config = dict(
    n_layer=14,
    d_model=256,
    vocab_size=2048,
    norm_place='pre',
    attn_scale=0.125,
    init_std_up=0.044,
    init_std_down=0.044,
    optimizer='muon_variant',
    beta1=0.95,
    warmup_steps=200,
    decay_fraction=1.0,
    decay_shape='linear',
    batch_tokens=[16384, 32768, 49152],
    dataset='wikipedia_en',
)
Each number is 200 + 40 x the weight over its row's rms, rounded and kept within 0 to 999. Layers, rows and columns count from 0. The size before them is the row's rms in percent of the matrix's.

# layer 10 MLP down, 256x1024, rms 0.044, rows 0-108, columns 64-127
097,193,207,284,142,181,230,243,157,153,236,214,238,118,240,275,160,179,140,227,203,220,215,163,228,184,256,211,165,193,209,217,265,216,212,238,211,271,208,241,225,209,227,180,187,224,224,189,245,199,171,161,201,264,131,245,223,175,239,254,198,156,192,243,265
096,191,253,243,259,149,153,205,148,150,187,125,147,124,226,140,217,212,235,159,151,248,176,204,151,220,132,190,179,178,141,275,248,204,214,211,121,303,157,235,244,194,174,246,157,189,193,167,153,191,175,285,204,169,243,198,228,175,197,167,147,140,226,324,159
097,265,224,228,174,172,238,129,233,250,104,209,194,112,212,287,194,267,233,251,218,132,168,165,85,138,173,251,183,153,170,153,257,215,172,176,189,234,197,139,188,172,194,175,214,225,159,223,144,180,150,168,131,177,183,296,174,231,201,189,226,145,201,83,185
099,174,203,205,197,154,165,258,244,222,220,141,157,269,177,182,266,185,213,191,173,189,222,163,143,262,178,177,258,177,217,184,164,168,251,286,209,270,260,269,171,133,136,200,179,187,194,168,185,174,250,212,201,134,217,298,207,205,151,222,200,266,249,321,152
098,180,212,195,188,166,222,263,198,239,204,195,249,169,236,181,237,122,197,196,174,173,230,222,201,173,218,101,150,172,231,213,251,216,207,183,256,161,219,272,177,161,192,212,252,258,222,121,177,288,172,119,200,229,177,278,246,169,232,176,127,260,185,171,231
101,175,262,133,237,198,153,277,234,255,174,220,178,214,191,178,215,100,205,282,166,208,209,234,203,243,166,227,221,232,216,193,184,230,212,114,239,132,270,202,215,153,184,192,254,195,205,249,235,230,225,179,157,217,103,193,217,186,222,229,168,232,216,152,163
099,200,308,215,276,209,226,217,183,254,257,209,231,230,115,233,227,162,96,124,287,178,228,248,175,200,265,238,233,241,161,184,169,248,154,180,210,244,219,164,149,201,177,182,180,195,132,177,194,186,171,193,146,201,198,137,209,248,175,273,169,170,190,205,211
097,197,217,202,218,175,235,167,245,111,137,250,205,222,220,191,209,230,234,144,296,221,196,234,222,173,201,245,243,194,202,185,208,148,179,199,211,170,193,174,195,180,218,171,196,242,152,220,179,143,188,188,114,256,228,221,222,258,188,168,210,224,231,166,187
098,157,199,163,178,261,269,194,184,265,184,198,265,189,156,204,189,189,137,247,222,147,244,153,230,206,169,243,201,129,227,188,158,331,153,130,174,147,170,191,113,195,175,217,199,231,174,131,197,175,157,220,134,250,180,246,148,254,154,232,254,175,274,211,181
099,279,251,233,282,222,220,87,198,236,158,136,177,213,175,173,218,219,189,218,198,204,215,173,208,202,220,243,204,225,134,193,192,205,227,170,234,189,240,264,190,131,163,181,130,197,186,203,157,185,267,179,143,178,219,257,144,190,247,230,124,217,238,185,125
097,213,208,199,241,201,112,286,161,117,176,179,192,196,212,248,265,214,209,176,167,95,181,205,215,187,229,251,177,163,238,218,223,185,116,180,260,224,191,208,230,185,238,177,244,216,253,172,210,281,185,216,194,167,261,208,136,207,214,197,232,191,151,215,95
098,199,216,229,240,208,225,176,168,169,244,233,188,169,183,173,166,229,209,148,178,213,210,192,196,170,163,212,193,237,234,187,298,168,210,281,230,212,225,194,228,266,208,255,161,211,283,187,209,292,165,137,208,258,133,181,220,223,173,162,231,263,79,116,229
096,238,222,163,203,145,154,273,270,277,230,192,216,119,251,147,216,148,209,236,185,170,183,128,250,172,153,138,154,245,220,248,226,182,202,118,209,249,100,155,207,238,180,205,201,174,208,135,154,214,165,192,184,238,180,182,176,204,192,210,237,180,188,163,199
099,216,217,168,196,201,218,128,233,226,208,168,173,160,148,199,130,157,122,175,224,271,102,242,165,189,254,229,244,162,212,248,195,198,212,173,148,192,209,155,183,131,235,252,184,196,202,221,171,205,226,222,236,198,192,65,144,202,203,165,195,227,210,206,257
103,172,228,250,258,166,126,212,183,263,243,204,187,162,167,196,227,193,171,165,234,231,178,199,224,152,220,141,148,179,259,140,228,82,218,172,193,208,226,235,160,250,224,243,206,201,223,152,306,179,229,207,205,177,231,194,222,248,195,155,204,182,160,102,222
099,210,137,205,245,179,240,233,194,162,203,163,190,171,222,127,160,146,162,218,237,203,233,184,171,166,147,212,164,177,224,224,282,234,207,198,221,151,206,192,206,161,227,210,229,174,121,215,274,245,131,282,216,161,205,192,190,228,191,173,196,118,187,184,197
104,200,266,166,171,243,179,221,184,166,162,220,222,238,176,236,171,241,243,102,178,150,222,188,109,209,211,144,192,242,179,233,229,252,147,225,159,236,213,196,223,208,224,198,228,271,211,245,181,281,218,207,218,212,154,243,199,242,190,305,231,162,256,142,237
097,200,251,211,153,201,173,144,188,160,242,141,222,167,110,184,262,202,174,195,149,254,240,200,220,218,220,208,264,223,187,200,91,172,169,200,196,141,185,255,196,141,155,208,105,174,233,177,262,206,126,189,172,266,150,206,231,180,184,178,166,238,188,171,279
099,174,236,252,162,227,227,285,198,166,229,199,231,228,192,151,238,198,249,163,218,228,239,223,246,224,176,163,191,238,216,282,255,216,188,251,222,212,131,207,207,206,201,161,192,154,279,224,221,211,243,157,174,203,242,210,225,214,190,233,200,212,153,138,179
099,146,189,173,185,233,228,136,202,218,215,210,204,203,201,238,215,259,237,167,151,158,201,232,155,233,228,192,123,155,155,186,178,194,158,150,184,138,131,204,121,181,235,146,142,133,87,159,166,178,244,144,191,144,230,233,246,181,240,161,179,216,130,192,213
101,129,211,243,233,113,189,229,223,136,228,136,214,194,195,205,119,179,246,123,173,169,242,212,176,168,207,167,240,251,176,174,174,201,206,168,232,196,301,200,234,203,151,198,239,227,277,243,182,223,231,237,211,112,159,143,214,193,183,224,206,243,160,212,182
105,184,184,174,205,259,186,246,182,230,174,285,159,173,181,191,207,182,142,188,206,115,156,191,132,197,159,283,200,274,196,194,219,205,177,284,148,135,152,188,167,232,243,202,221,185,244,240,204,193,242,189,194,214,154,185,233,167,143,199,194,222,157,152,152
097,154,159,241,164,177,224,255,192,160,223,268,267,245,177,224,187,214,220,220,196,201,168,145,269,139,208,186,262,205,245,198,292,192,196,172,168,209,318,186,214,252,236,130,199,194,206,206,193,229,202,215,207,251,232,220,158,217,215,198,247,187,201,150,243
100,254,172,237,162,187,199,225,195,218,202,275,156,211,239,172,206,201,200,198,156,249,184,179,188,207,156,178,233,244,138,215,214,175,207,184,136,145,189,226,229,209,156,147,134,146,178,183,208,167,171,178,279,171,131,209,189,159,232,303,157,176,287,205,189
101,208,153,219,231,165,115,157,199,198,163,223,208,183,238,240,165,231,229,167,268,203,250,188,171,237,199,220,175,228,224,272,132,248,219,201,207,203,250,166,207,224,232,238,202,153,251,203,250,210,194,205,206,225,192,176,273,166,224,141,154,188,305,171,219
099,197,187,230,214,156,212,203,233,169,204,235,181,236,221,190,214,219,135,192,202,161,283,252,170,149,145,239,244,207,157,302,177,249,263,171,123,142,195,143,236,238,226,220,169,180,182,208,131,210,213,212,188,205,190,202,242,213,183,164,162,146,140,202,178
100,263,206,150,135,256,158,157,99,195,170,219,261,103,165,185,189,176,205,190,267,191,134,232,246,231,172,206,253,263,184,160,260,180,193,244,182,205,196,150,193,153,179,190,143,188,202,228,199,269,180,181,207,179,234,230,221,225,123,196,243,251,184,226,212
100,222,214,181,211,167,229,213,205,184,151,227,185,122,223,152,212,226,180,217,194,170,264,135,268,233,167,161,200,248,159,188,204,232,193,232,123,177,180,246,224,193,195,269,293,206,208,168,291,152,238,164,207,171,233,188,207,206,170,204,140,148,242,286,159
098,218,207,123,248,181,292,255,184,200,200,193,192,188,195,183,233,250,155,213,172,207,220,165,229,195,231,184,243,224,218,218,135,174,241,159,219,210,173,229,212,184,180,214,247,182,176,218,120,202,213,234,230,199,218,250,223,171,238,266,209,172,216,193,215
098,235,195,241,159,137,222,155,215,186,221,221,222,230,171,198,167,137,134,231,192,189,215,234,266,226,184,300,182,201,200,186,142,209,269,230,210,205,175,222,180,250,156,222,194,173,250,157,217,189,219,233,131,178,146,201,213,157,204,230,210,208,202,178,161
100,260,169,169,175,153,192,129,200,229,190,148,246,166,252,190,164,260,213,161,159,158,162,203,269,98,255,214,201,169,150,169,176,151,277,212,150,237,176,182,196,187,188,161,216,187,178,231,180,211,219,157,260,222,198,175,277,239,205,197,255,138,218,222,235
105,191,250,163,154,221,197,204,171,169,254,135,172,215,116,252,218,229,200,164,297,217,211,210,203,174,158,178,225,242,241,230,188,197,164,205,230,176,161,216,216,200,189,207,155,218,198,150,221,190,215,279,172,183,252,189,156,162,181,230,177,254,228,248,278
100,219,173,225,176,217,237,252,173,221,211,217,176,229,232,170,245,250,171,229,228,201,181,113,208,175,146,213,231,263,242,255,180,256,159,269,134,191,211,194,232,118,133,220,210,161,249,150,243,173,205,197,217,226,211,239,103,136,147,181,207,181,265,246,215
096,256,126,167,189,161,210,225,215,176,162,223,231,210,184,286,182,190,144,243,237,183,167,224,219,205,218,150,161,181,214,180,205,258,193,196,237,158,258,274,249,213,201,221,251,169,228,150,236,256,240,263,206,138,136,193,235,137,203,165,103,195,182,219,158
101,157,137,264,200,213,188,217,163,211,214,157,218,168,143,243,156,242,152,201,150,276,176,251,187,193,195,148,223,140,204,162,190,207,127,181,164,180,172,226,238,245,196,178,194,233,205,169,183,200,172,173,256,207,260,224,148,256,245,223,142,183,158,154,284
098,270,179,184,248,166,194,183,173,220,235,269,157,145,210,140,202,242,239,177,229,193,194,241,239,226,147,183,213,186,232,255,236,174,177,223,249,202,176,236,202,234,126,215,196,220,232,186,285,197,186,167,168,151,186,159,186,156,195,277,216,178,212,184,255
100,200,153,235,193,253,241,170,200,177,150,153,73,181,182,213,190,211,261,167,274,236,152,148,199,188,208,210,251,226,208,213,209,257,183,211,169,182,210,209,210,155,229,282,227,175,156,156,261,204,279,251,188,194,179,192,249,139,127,204,207,164,204,212,223
100,219,133,190,247,188,268,159,157,149,252,262,251,248,174,178,223,221,158,176,245,148,182,189,149,125,155,183,192,188,160,203,144,180,134,261,222,179,145,260,195,209,179,177,231,172,192,166,184,256,233,181,215,259,245,237,156,140,209,261,251,187,186,297,203
117,222,251,161,233,230,154,202,193,240,154,145,244,271,230,198,231,134,185,209,175,185,128,208,198,207,212,157,216,252,125,281,167,237,216,115,161,221,242,222,197,202,60,220,221,251,179,202,200,199,258,253,195,250,217,170,191,245,245,210,158,216,226,237,222
098,232,176,125,207,166,260,112,213,109,242,234,195,152,232,169,207,161,203,172,193,250,186,195,236,112,139,167,132,216,231,179,164,129,222,170,146,163,214,150,172,185,217,224,182,178,291,211,217,202,192,178,173,288,188,239,176,201,251,246,326,66,145,212,231
102,131,252,191,213,284,212,199,226,125,204,238,210,228,267,103,262,179,284,226,179,212,218,195,151,241,122,239,176,193,209,242,118,208,239,178,196,213,148,202,237,197,205,180,186,168,166,125,219,103,241,180,224,163,140,199,109,189,200,196,218,170,264,296,257
098,232,130,207,214,169,186,127,290,208,152,243,177,209,172,157,208,122,182,162,286,262,101,240,179,147,297,190,199,178,217,145,223,223,232,223,113,220,181,230,180,184,253,201,164,175,229,169,223,238,257,219,216,84,150,241,210,196,164,240,137,205,184,153,221
098,232,175,227,188,206,112,218,131,220,184,237,249,211,116,242,291,186,196,228,204,227,251,237,153,239,278,196,207,274,185,272,180,158,134,217,231,206,211,133,204,227,187,148,206,153,219,279,88,198,186,169,202,225,191,132,131,188,189,277,207,225,267,108,197
100,238,269,196,168,222,228,193,221,233,156,178,217,228,203,224,205,111,218,176,242,193,193,175,171,193,101,245,179,162,274,166,119,157,152,187,194,165,126,191,176,253,124,173,235,183,253,218,149,230,163,203,182,227,254,198,242,140,115,194,201,256,196,167,182
102,175,190,201,202,208,178,212,237,306,269,255,230,170,201,203,170,205,175,150,160,245,248,180,217,129,286,223,117,137,91,199,195,158,211,193,149,176,194,212,154,252,198,202,227,197,210,171,201,169,178,191,173,224,227,188,224,193,177,232,184,191,183,205,176
099,209,164,221,240,255,160,126,222,157,233,159,221,204,211,176,258,185,212,177,237,170,221,168,211,158,155,179,186,211,231,246,183,211,238,267,226,186,203,170,241,236,206,188,194,159,197,205,212,151,178,186,218,228,124,301,260,215,256,239,248,212,103,250,180
100,257,136,214,173,198,154,199,153,268,281,203,179,210,141,273,152,260,196,252,174,206,219,216,231,186,228,222,205,159,136,208,208,137,227,199,201,224,211,132,181,214,214,212,160,267,241,237,172,208,160,146,154,261,173,243,179,232,129,256,128,148,203,224,231
104,240,213,279,158,194,172,246,283,203,214,200,238,209,269,163,198,246,232,234,223,250,143,211,207,197,166,203,146,182,217,167,282,209,252,121,149,192,174,149,153,188,134,229,184,267,220,132,168,227,226,216,141,187,180,134,172,223,224,198,187,303,226,121,229
100,171,168,185,179,201,181,202,223,179,147,220,192,243,171,189,209,120,168,235,239,163,146,205,233,219,202,156,225,204,178,191,195,156,185,246,234,276,169,225,204,175,229,172,225,212,235,189,129,170,206,176,227,205,222,244,231,229,166,247,239,153,217,209,218
100,168,121,187,186,233,197,260,189,239,240,223,191,160,209,225,128,244,150,290,221,231,227,157,187,148,183,135,187,230,159,216,252,319,119,181,134,150,263,218,173,144,207,163,205,121,206,260,227,229,234,182,205,201,222,252,204,211,152,213,224,165,176,227,244
099,237,161,224,188,199,163,222,231,172,308,259,179,199,167,197,185,155,216,239,170,239,259,148,163,219,183,164,178,234,250,209,141,191,179,283,111,161,258,203,201,226,233,196,234,201,239,202,217,179,182,196,217,178,154,229,153,161,217,145,154,173,189,231,241
102,183,195,316,223,294,250,241,257,223,159,232,267,178,254,195,249,156,207,186,189,215,185,228,191,174,250,234,225,183,308,202,204,168,159,192,328,222,170,240,185,159,140,195,169,149,251,223,253,180,122,213,226,189,185,198,180,159,154,242,166,154,183,225,241
096,185,119,177,161,242,159,152,219,203,213,59,191,127,217,287,185,239,171,218,180,197,190,155,169,209,213,171,210,131,241,193,144,229,210,198,206,179,98,136,218,234,105,241,238,170,290,190,261,214,223,281,261,231,213,241,245,205,172,229,244,184,281,199,214
106,154,193,225,149,187,209,206,243,167,215,201,196,139,174,261,195,243,197,194,213,226,247,270,238,192,186,223,151,231,237,166,290,147,199,193,196,125,222,305,217,145,269,203,172,127,218,239,138,105,232,169,218,189,202,201,280,185,214,274,224,235,197,210,238
098,193,175,199,160,191,187,260,233,172,209,247,225,276,258,159,201,201,184,227,221,273,225,197,267,240,147,176,160,217,201,219,231,181,216,222,253,224,182,162,115,199,232,282,256,172,188,319,180,211,167,181,149,225,118,199,291,234,179,67,199,292,188,223,152
100,228,215,181,204,186,228,185,226,195,156,110,244,257,276,312,212,137,231,192,120,205,210,198,210,219,190,204,184,190,228,203,208,237,184,157,242,182,143,207,132,163,216,169,236,253,202,156,233,219,238,183,239,184,232,104,226,215,240,209,204,224,146,277,247
095,203,183,191,214,184,235,236,266,215,253,174,175,224,149,189,244,233,268,295,233,253,140,296,164,245,124,170,196,231,145,156,247,191,227,243,239,178,225,200,167,166,166,166,212,123,266,204,217,205,143,214,105,233,238,186,198,156,207,143,151,167,256,224,157
104,160,196,188,201,284,228,118,156,312,115,232,219,196,268,185,216,213,182,227,193,160,217,233,236,188,225,191,266,248,221,164,133,175,180,188,239,239,212,225,206,194,273,176,185,272,173,201,123,193,222,167,221,196,138,157,220,131,123,249,245,157,188,223,181
102,245,136,114,206,216,177,216,208,233,193,299,176,176,241,243,291,206,184,229,166,204,248,208,233,206,181,255,184,255,192,206,195,217,192,204,77,223,161,135,197,258,213,257,156,213,160,272,175,176,237,239,213,243,166,207,219,150,191,174,179,247,142,206,149
099,228,158,201,187,212,195,269,192,173,204,213,210,162,181,210,158,190,180,176,218,243,282,173,174,260,150,256,224,190,187,255,188,170,161,181,227,212,193,214,108,166,194,157,152,235,203,232,237,232,170,251,215,198,231,242,212,161,138,245,209,121,208,220,128
098,172,203,268,267,186,237,219,176,199,215,178,214,190,160,202,200,190,240,173,162,229,217,163,157,140,237,181,145,174,220,218,227,175,219,132,216,171,188,219,182,216,239,238,190,241,196,226,200,171,233,252,233,219,268,199,227,180,159,199,238,125,206,243,278
097,170,170,240,211,150,214,216,178,131,257,201,158,220,230,258,175,196,178,154,189,215,245,192,147,270,174,151,227,208,190,217,177,253,253,175,220,196,226,232,227,218,264,245,157,188,217,188,211,248,237,280,184,218,218,193,151,161,149,144,199,227,191,196,233
098,197,204,153,264,258,264,165,165,186,222,186,201,181,195,150,246,204,188,146,159,171,264,224,155,216,159,198,123,232,179,216,274,156,150,241,224,207,189,198,203,207,232,207,186,173,176,238,176,118,245,236,232,241,169,236,175,277,205,248,225,141,303,196,229
100,196,216,179,168,154,120,212,194,150,230,178,217,197,219,177,239,164,199,147,229,221,177,217,110,186,210,214,289,203,243,190,275,171,130,159,138,222,243,229,171,229,150,209,224,185,190,143,217,105,180,255,221,205,253,131,182,224,277,133,236,252,143,243,250
103,216,194,221,192,181,213,219,263,257,229,127,216,200,248,183,241,214,238,214,190,222,178,144,277,178,197,241,185,169,170,190,291,221,236,222,168,179,191,154,194,199,209,206,188,280,140,236,140,253,184,170,136,105,132,193,112,165,232,170,291,206,209,146,150
099,207,251,245,246,218,232,131,231,223,173,246,114,228,285,201,268,255,220,318,256,197,231,136,190,77,220,245,148,156,232,167,242,203,201,217,263,220,179,227,223,255,158,132,233,178,245,147,253,215,152,186,134,261,182,189,212,203,127,195,173,206,160,233,224
098,220,236,224,145,193,90,218,188,233,151,234,223,223,179,233,167,199,209,195,214,197,218,231,193,172,201,235,227,272,130,160,193,201,207,180,205,172,120,250,230,229,154,193,200,211,178,213,213,255,87,120,235,201,273,154,158,198,217,224,178,322,202,245,225
098,238,254,179,227,173,175,175,228,284,193,157,166,194,213,194,196,193,100,203,200,262,230,114,149,226,218,192,313,274,214,221,147,183,224,221,161,177,240,235,238,215,172,221,225,233,256,181,170,203,281,234,250,223,248,205,268,121,176,271,164,176,191,171,163
103,198,239,188,199,155,194,176,223,292,198,176,215,181,234,153,173,148,201,198,262,205,248,137,175,169,278,217,195,228,238,227,198,153,190,178,202,174,178,218,170,185,245,206,211,276,223,149,207,158,162,57,203,215,271,205,174,196,253,155,200,191,169,191,228
099,194,208,215,219,184,213,156,207,144,213,224,153,245,182,201,178,204,174,224,212,174,155,154,196,145,218,175,237,127,127,260,174,221,146,166,165,235,211,194,262,190,256,217,189,177,150,206,149,236,209,155,212,209,159,174,204,202,196,195,220,260,228,157,195
099,185,245,146,203,202,200,288,156,227,228,214,223,224,201,267,187,243,173,199,171,169,218,283,240,278,271,269,177,182,230,276,184,199,189,178,147,199,178,227,200,235,221,184,215,228,192,146,284,209,198,175,181,198,197,215,242,238,181,215,155,200,207,229,239
098,169,209,219,212,175,263,212,141,222,219,235,137,213,140,171,144,169,203,193,171,130,176,224,228,259,137,155,265,147,134,242,161,137,116,201,214,216,186,199,199,227,123,255,235,205,247,176,184,156,190,179,175,252,205,170,144,202,219,201,168,236,174,247,199
099,187,219,227,190,255,250,219,188,207,172,197,116,200,159,257,219,248,189,225,129,182,184,217,159,210,193,236,184,190,206,230,212,193,159,224,284,155,229,180,219,188,200,180,250,149,274,172,168,190,279,140,197,192,176,189,237,193,178,164,149,213,155,190,190
099,193,177,248,179,182,259,229,235,170,212,203,151,217,177,209,243,262,183,235,193,264,250,211,248,167,229,219,248,163,218,185,252,245,174,243,210,207,230,221,180,230,162,268,152,270,180,234,186,206,166,216,196,198,223,178,259,159,230,205,184,170,250,240,210
099,194,240,204,236,240,153,248,219,189,204,220,232,147,228,224,174,197,186,252,136,198,203,226,248,225,199,101,197,192,184,208,240,241,253,173,211,219,214,216,198,238,130,181,187,260,196,199,245,195,216,235,223,155,229,172,159,185,224,135,230,166,186,162,205
102,169,176,140,199,176,244,112,155,241,183,205,157,176,253,181,244,206,158,222,190,175,160,188,170,186,233,171,136,190,169,201,278,208,198,188,191,258,190,197,258,222,192,174,219,204,184,170,189,168,145,171,215,198,144,236,138,240,217,142,147,269,254,216,190
098,248,232,181,220,212,202,264,160,226,186,196,209,206,180,242,173,183,229,133,208,173,231,213,153,268,204,178,203,231,237,230,196,211,253,124,162,226,251,154,211,254,191,220,133,204,235,233,148,170,265,225,108,163,265,284,309,141,236,187,237,125,195,184,184
098,190,211,162,244,249,219,178,211,248,189,217,177,202,118,187,160,226,186,116,240,327,238,230,229,236,219,165,145,227,119,189,91,222,220,200,247,187,197,175,253,189,144,257,230,180,166,204,193,160,187,217,140,217,244,242,272,182,250,172,201,253,140,170,122
100,185,195,166,153,173,129,269,231,213,218,292,225,219,194,169,233,211,251,117,196,160,185,200,264,282,261,183,170,187,215,237,197,200,185,218,172,186,195,175,162,175,176,229,279,176,154,261,165,205,126,118,216,207,179,131,187,273,247,228,181,219,188,203,173
099,201,154,172,209,208,153,183,224,204,222,128,168,204,272,225,196,150,267,264,166,194,157,173,156,295,222,188,132,202,150,154,243,257,192,224,112,236,213,205,219,215,225,140,188,213,217,233,201,118,182,185,213,233,215,222,81,257,151,160,247,207,253,248,206
100,181,293,243,169,203,184,212,245,233,160,257,174,247,250,200,241,219,152,194,154,139,153,218,323,189,284,232,146,160,200,224,233,140,152,232,218,246,139,154,182,140,127,218,185,206,248,175,244,179,196,233,235,254,217,225,174,187,267,213,167,258,167,153,179
100,197,222,174,156,108,186,199,229,164,220,197,154,158,243,247,216,159,267,231,119,149,269,148,169,164,148,171,189,214,231,194,183,152,208,205,224,222,177,176,219,184,211,220,250,208,168,135,172,150,200,130,184,245,138,142,241,189,210,175,174,120,260,208,245
101,216,198,172,184,242,181,142,212,184,170,177,153,116,254,159,203,243,253,194,110,258,257,155,196,185,154,117,235,151,208,227,176,211,170,230,216,197,144,194,141,182,259,199,218,158,127,160,243,170,179,232,280,201,125,205,190,180,173,194,223,205,254,215,226
098,197,185,228,182,172,171,238,187,215,195,128,180,273,223,190,166,228,168,165,237,194,214,198,144,187,221,198,171,218,176,258,238,186,236,231,154,199,237,238,225,154,181,189,254,213,142,194,195,239,205,317,282,133,156,265,228,204,193,166,140,146,245,244,184
098,146,257,245,215,199,258,215,206,252,132,185,163,277,178,174,210,196,185,223,256,178,157,173,135,103,239,207,226,193,241,186,127,291,223,224,282,209,208,153,138,194,240,230,165,238,144,275,258,237,249,272,202,195,209,286,211,175,229,178,147,250,185,207,184
105,125,266,232,265,201,205,162,256,145,256,187,157,222,160,234,275,225,171,196,240,144,186,214,188,240,125,225,205,253,182,222,207,217,149,170,195,183,150,207,200,179,182,139,221,148,173,198,176,189,196,203,136,208,282,223,188,190,191,206,235,209,207,190,236
102,215,192,151,227,113,153,157,269,203,234,226,212,230,197,223,241,201,171,165,185,133,217,181,153,163,279,178,212,141,256,225,231,222,191,171,174,220,177,252,213,164,238,115,188,286,209,181,200,164,200,172,218,140,165,232,133,273,300,249,238,232,200,183,186
101,246,189,127,143,144,247,314,181,98,211,186,206,208,243,214,124,155,267,273,189,246,210,218,167,172,183,172,230,233,159,180,132,265,84,201,191,198,205,223,209,180,174,98,225,256,89,163,137,171,179,184,139,229,182,218,265,188,145,226,221,187,212,195,276
097,229,169,262,199,193,209,223,231,148,266,147,146,214,188,173,217,112,201,218,207,140,197,202,276,176,187,254,223,208,126,254,178,172,174,97,191,236,244,191,190,169,157,218,235,176,195,170,186,175,177,231,160,185,265,258,115,245,268,237,184,211,204,267,114
103,222,254,148,225,158,177,231,200,187,221,216,176,206,218,260,255,221,253,183,235,177,130,196,234,245,209,216,189,211,166,222,195,186,176,179,168,198,225,190,177,177,179,193,196,143,268,163,242,143,261,163,205,227,262,207,241,215,238,213,173,200,171,216,178
099,86,125,183,237,160,210,160,163,191,153,232,134,141,203,166,226,196,218,263,193,203,265,218,214,226,198,248,181,236,212,198,241,214,229,174,251,135,186,190,260,189,221,187,124,209,242,257,237,155,220,142,177,215,191,258,124,191,251,175,187,212,203,147,215
099,205,148,181,189,233,193,154,191,200,190,186,162,183,147,217,215,175,225,261,192,147,219,203,128,235,182,241,200,89,234,215,201,271,230,181,124,155,130,135,183,251,234,246,136,230,199,187,211,216,217,115,218,290,149,231,236,203,204,203,256,237,258,160,164
100,210,223,236,234,184,171,124,185,230,187,263,243,261,200,152,209,238,186,145,234,134,234,227,204,205,237,172,216,221,192,164,253,190,227,224,233,218,231,141,312,201,282,208,247,166,198,121,210,214,262,248,255,214,241,126,301,246,241,218,212,207,208,214,192
098,210,205,180,138,159,165,208,229,228,175,253,96,195,288,200,223,86,217,150,155,182,231,267,230,196,101,216,268,201,242,165,229,175,165,165,188,258,243,184,201,203,164,259,222,177,187,234,266,156,214,245,103,169,115,245,191,286,203,145,150,202,210,188,244
098,202,226,198,179,169,258,206,103,258,186,99,176,190,101,209,224,138,161,233,194,170,196,191,219,127,223,138,195,154,192,198,190,279,229,266,168,288,176,281,189,212,213,183,246,186,224,250,146,229,188,207,268,176,257,116,227,246,233,173,142,270,203,179,251
099,207,266,272,204,179,142,188,146,225,100,186,100,205,215,211,108,284,220,170,172,268,182,191,164,170,294,234,212,198,175,242,228,183,250,270,138,209,160,245,191,188,181,246,214,235,177,154,172,173,253,212,189,144,233,210,152,214,205,202,203,193,155,181,177
103,168,180,193,135,203,252,174,174,200,141,196,250,170,199,210,243,248,198,208,184,168,238,166,243,219,129,251,174,144,280,275,217,238,148,277,271,211,229,176,350,242,204,206,202,259,114,114,214,156,195,234,189,187,177,210,153,235,195,269,152,276,207,214,179
100,175,216,181,226,183,198,142,161,215,272,167,210,186,181,245,193,155,243,201,127,214,158,197,257,195,183,161,207,157,192,142,229,213,140,211,200,125,198,181,221,220,235,216,188,222,149,218,237,249,129,247,235,193,151,225,283,255,188,253,262,234,183,218,200
103,238,309,235,239,158,175,142,238,260,215,183,132,250,222,248,235,203,104,307,182,205,198,179,135,223,192,175,199,240,181,150,212,192,161,203,200,178,209,208,206,99,151,175,217,203,182,184,239,208,195,176,175,199,216,159,204,180,213,186,260,233,181,236,202
099,248,200,218,196,219,201,255,172,207,320,145,171,189,320,212,212,198,160,222,220,253,189,183,187,233,223,245,245,138,230,237,203,183,210,149,241,201,181,197,177,200,152,134,164,204,188,124,183,226,178,205,168,181,209,212,227,210,185,251,177,226,132,191,202
099,195,177,188,232,241,246,206,147,179,208,264,144,191,303,237,146,199,187,137,213,221,264,237,180,172,176,131,285,273,240,213,196,275,209,229,211,285,186,238,231,87,239,215,261,224,178,238,176,219,236,173,185,192,316,181,218,234,179,222,211,240,209,195,193
100,285,170,280,138,215,217,269,207,200,236,185,207,165,195,225,152,199,235,136,205,212,243,231,220,234,203,193,285,225,214,215,206,272,279,175,163,173,199,191,129,173,174,206,171,244,172,202,236,195,217,219,231,263,212,204,241,226,216,194,224,247,205,261,242
095,221,67,226,209,271,165,286,233,168,149,271,229,192,209,220,181,168,185,189,151,147,209,206,146,223,125,161,239,260,196,223,155,236,233,219,171,166,181,183,213,139,162,203,218,207,175,222,168,261,286,291,134,147,232,152,162,200,181,188,191,200,123,202,213
101,217,199,177,162,236,250,162,213,180,201,156,119,124,270,172,180,184,207,185,218,180,177,215,197,236,197,262,215,190,234,166,172,148,212,119,187,131,221,168,199,248,230,222,213,163,234,199,227,200,137,285,198,187,233,197,176,140,216,120,215,222,188,152,234
100,171,227,194,202,196,203,157,199,172,162,235,167,175,201,215,207,195,208,175,249,172,188,164,192,244,145,172,192,162,194,234,240,152,170,152,228,155,218,145,192,180,137,202,149,238,249,142,248,213,242,205,227,192,259,174,208,292,185,204,209,152,232,130,211
099,253,211,197,260,200,200,172,300,130,168,199,199,157,177,219,127,143,172,184,207,114,124,259,181,245,158,176,182,201,158,152,166,150,203,165,216,193,136,165,181,294,176,221,249,171,203,215,148,190,175,165,199,196,226,197,167,241,233,233,196,253,183,236,134
105,256,201,238,165,234,162,208,197,249,258,241,243,171,229,146,203,158,121,155,199,178,191,216,263,136,232,182,124,226,153,168,183,194,153,211,243,238,261,215,232,180,163,144,139,250,154,182,150,184,238,183,184,207,215,162,213,231,199,170,238,131,196,198,231
099,116,223,192,235,194,189,221,260,203,160,193,241,217,230,241,163,282,158,214,260,146,243,148,177,245,97,209,209,219,147,151,100,192,250,193,210,116,246,203,310,180,173,159,233,245,254,198,233,250,194,195,196,298,208,190,224,181,191,165,218,228,286,185,198
100,208,176,203,235,247,218,183,164,288,163,162,242,236,134,206,161,201,238,121,201,180,193,212,246,194,188,238,259,234,199,239,123,116,286,200,218,217,201,208,147,214,215,184,172,245,179,202,165,252,234,205,204,136,193,138,173,144,191,126,230,230,195,144,143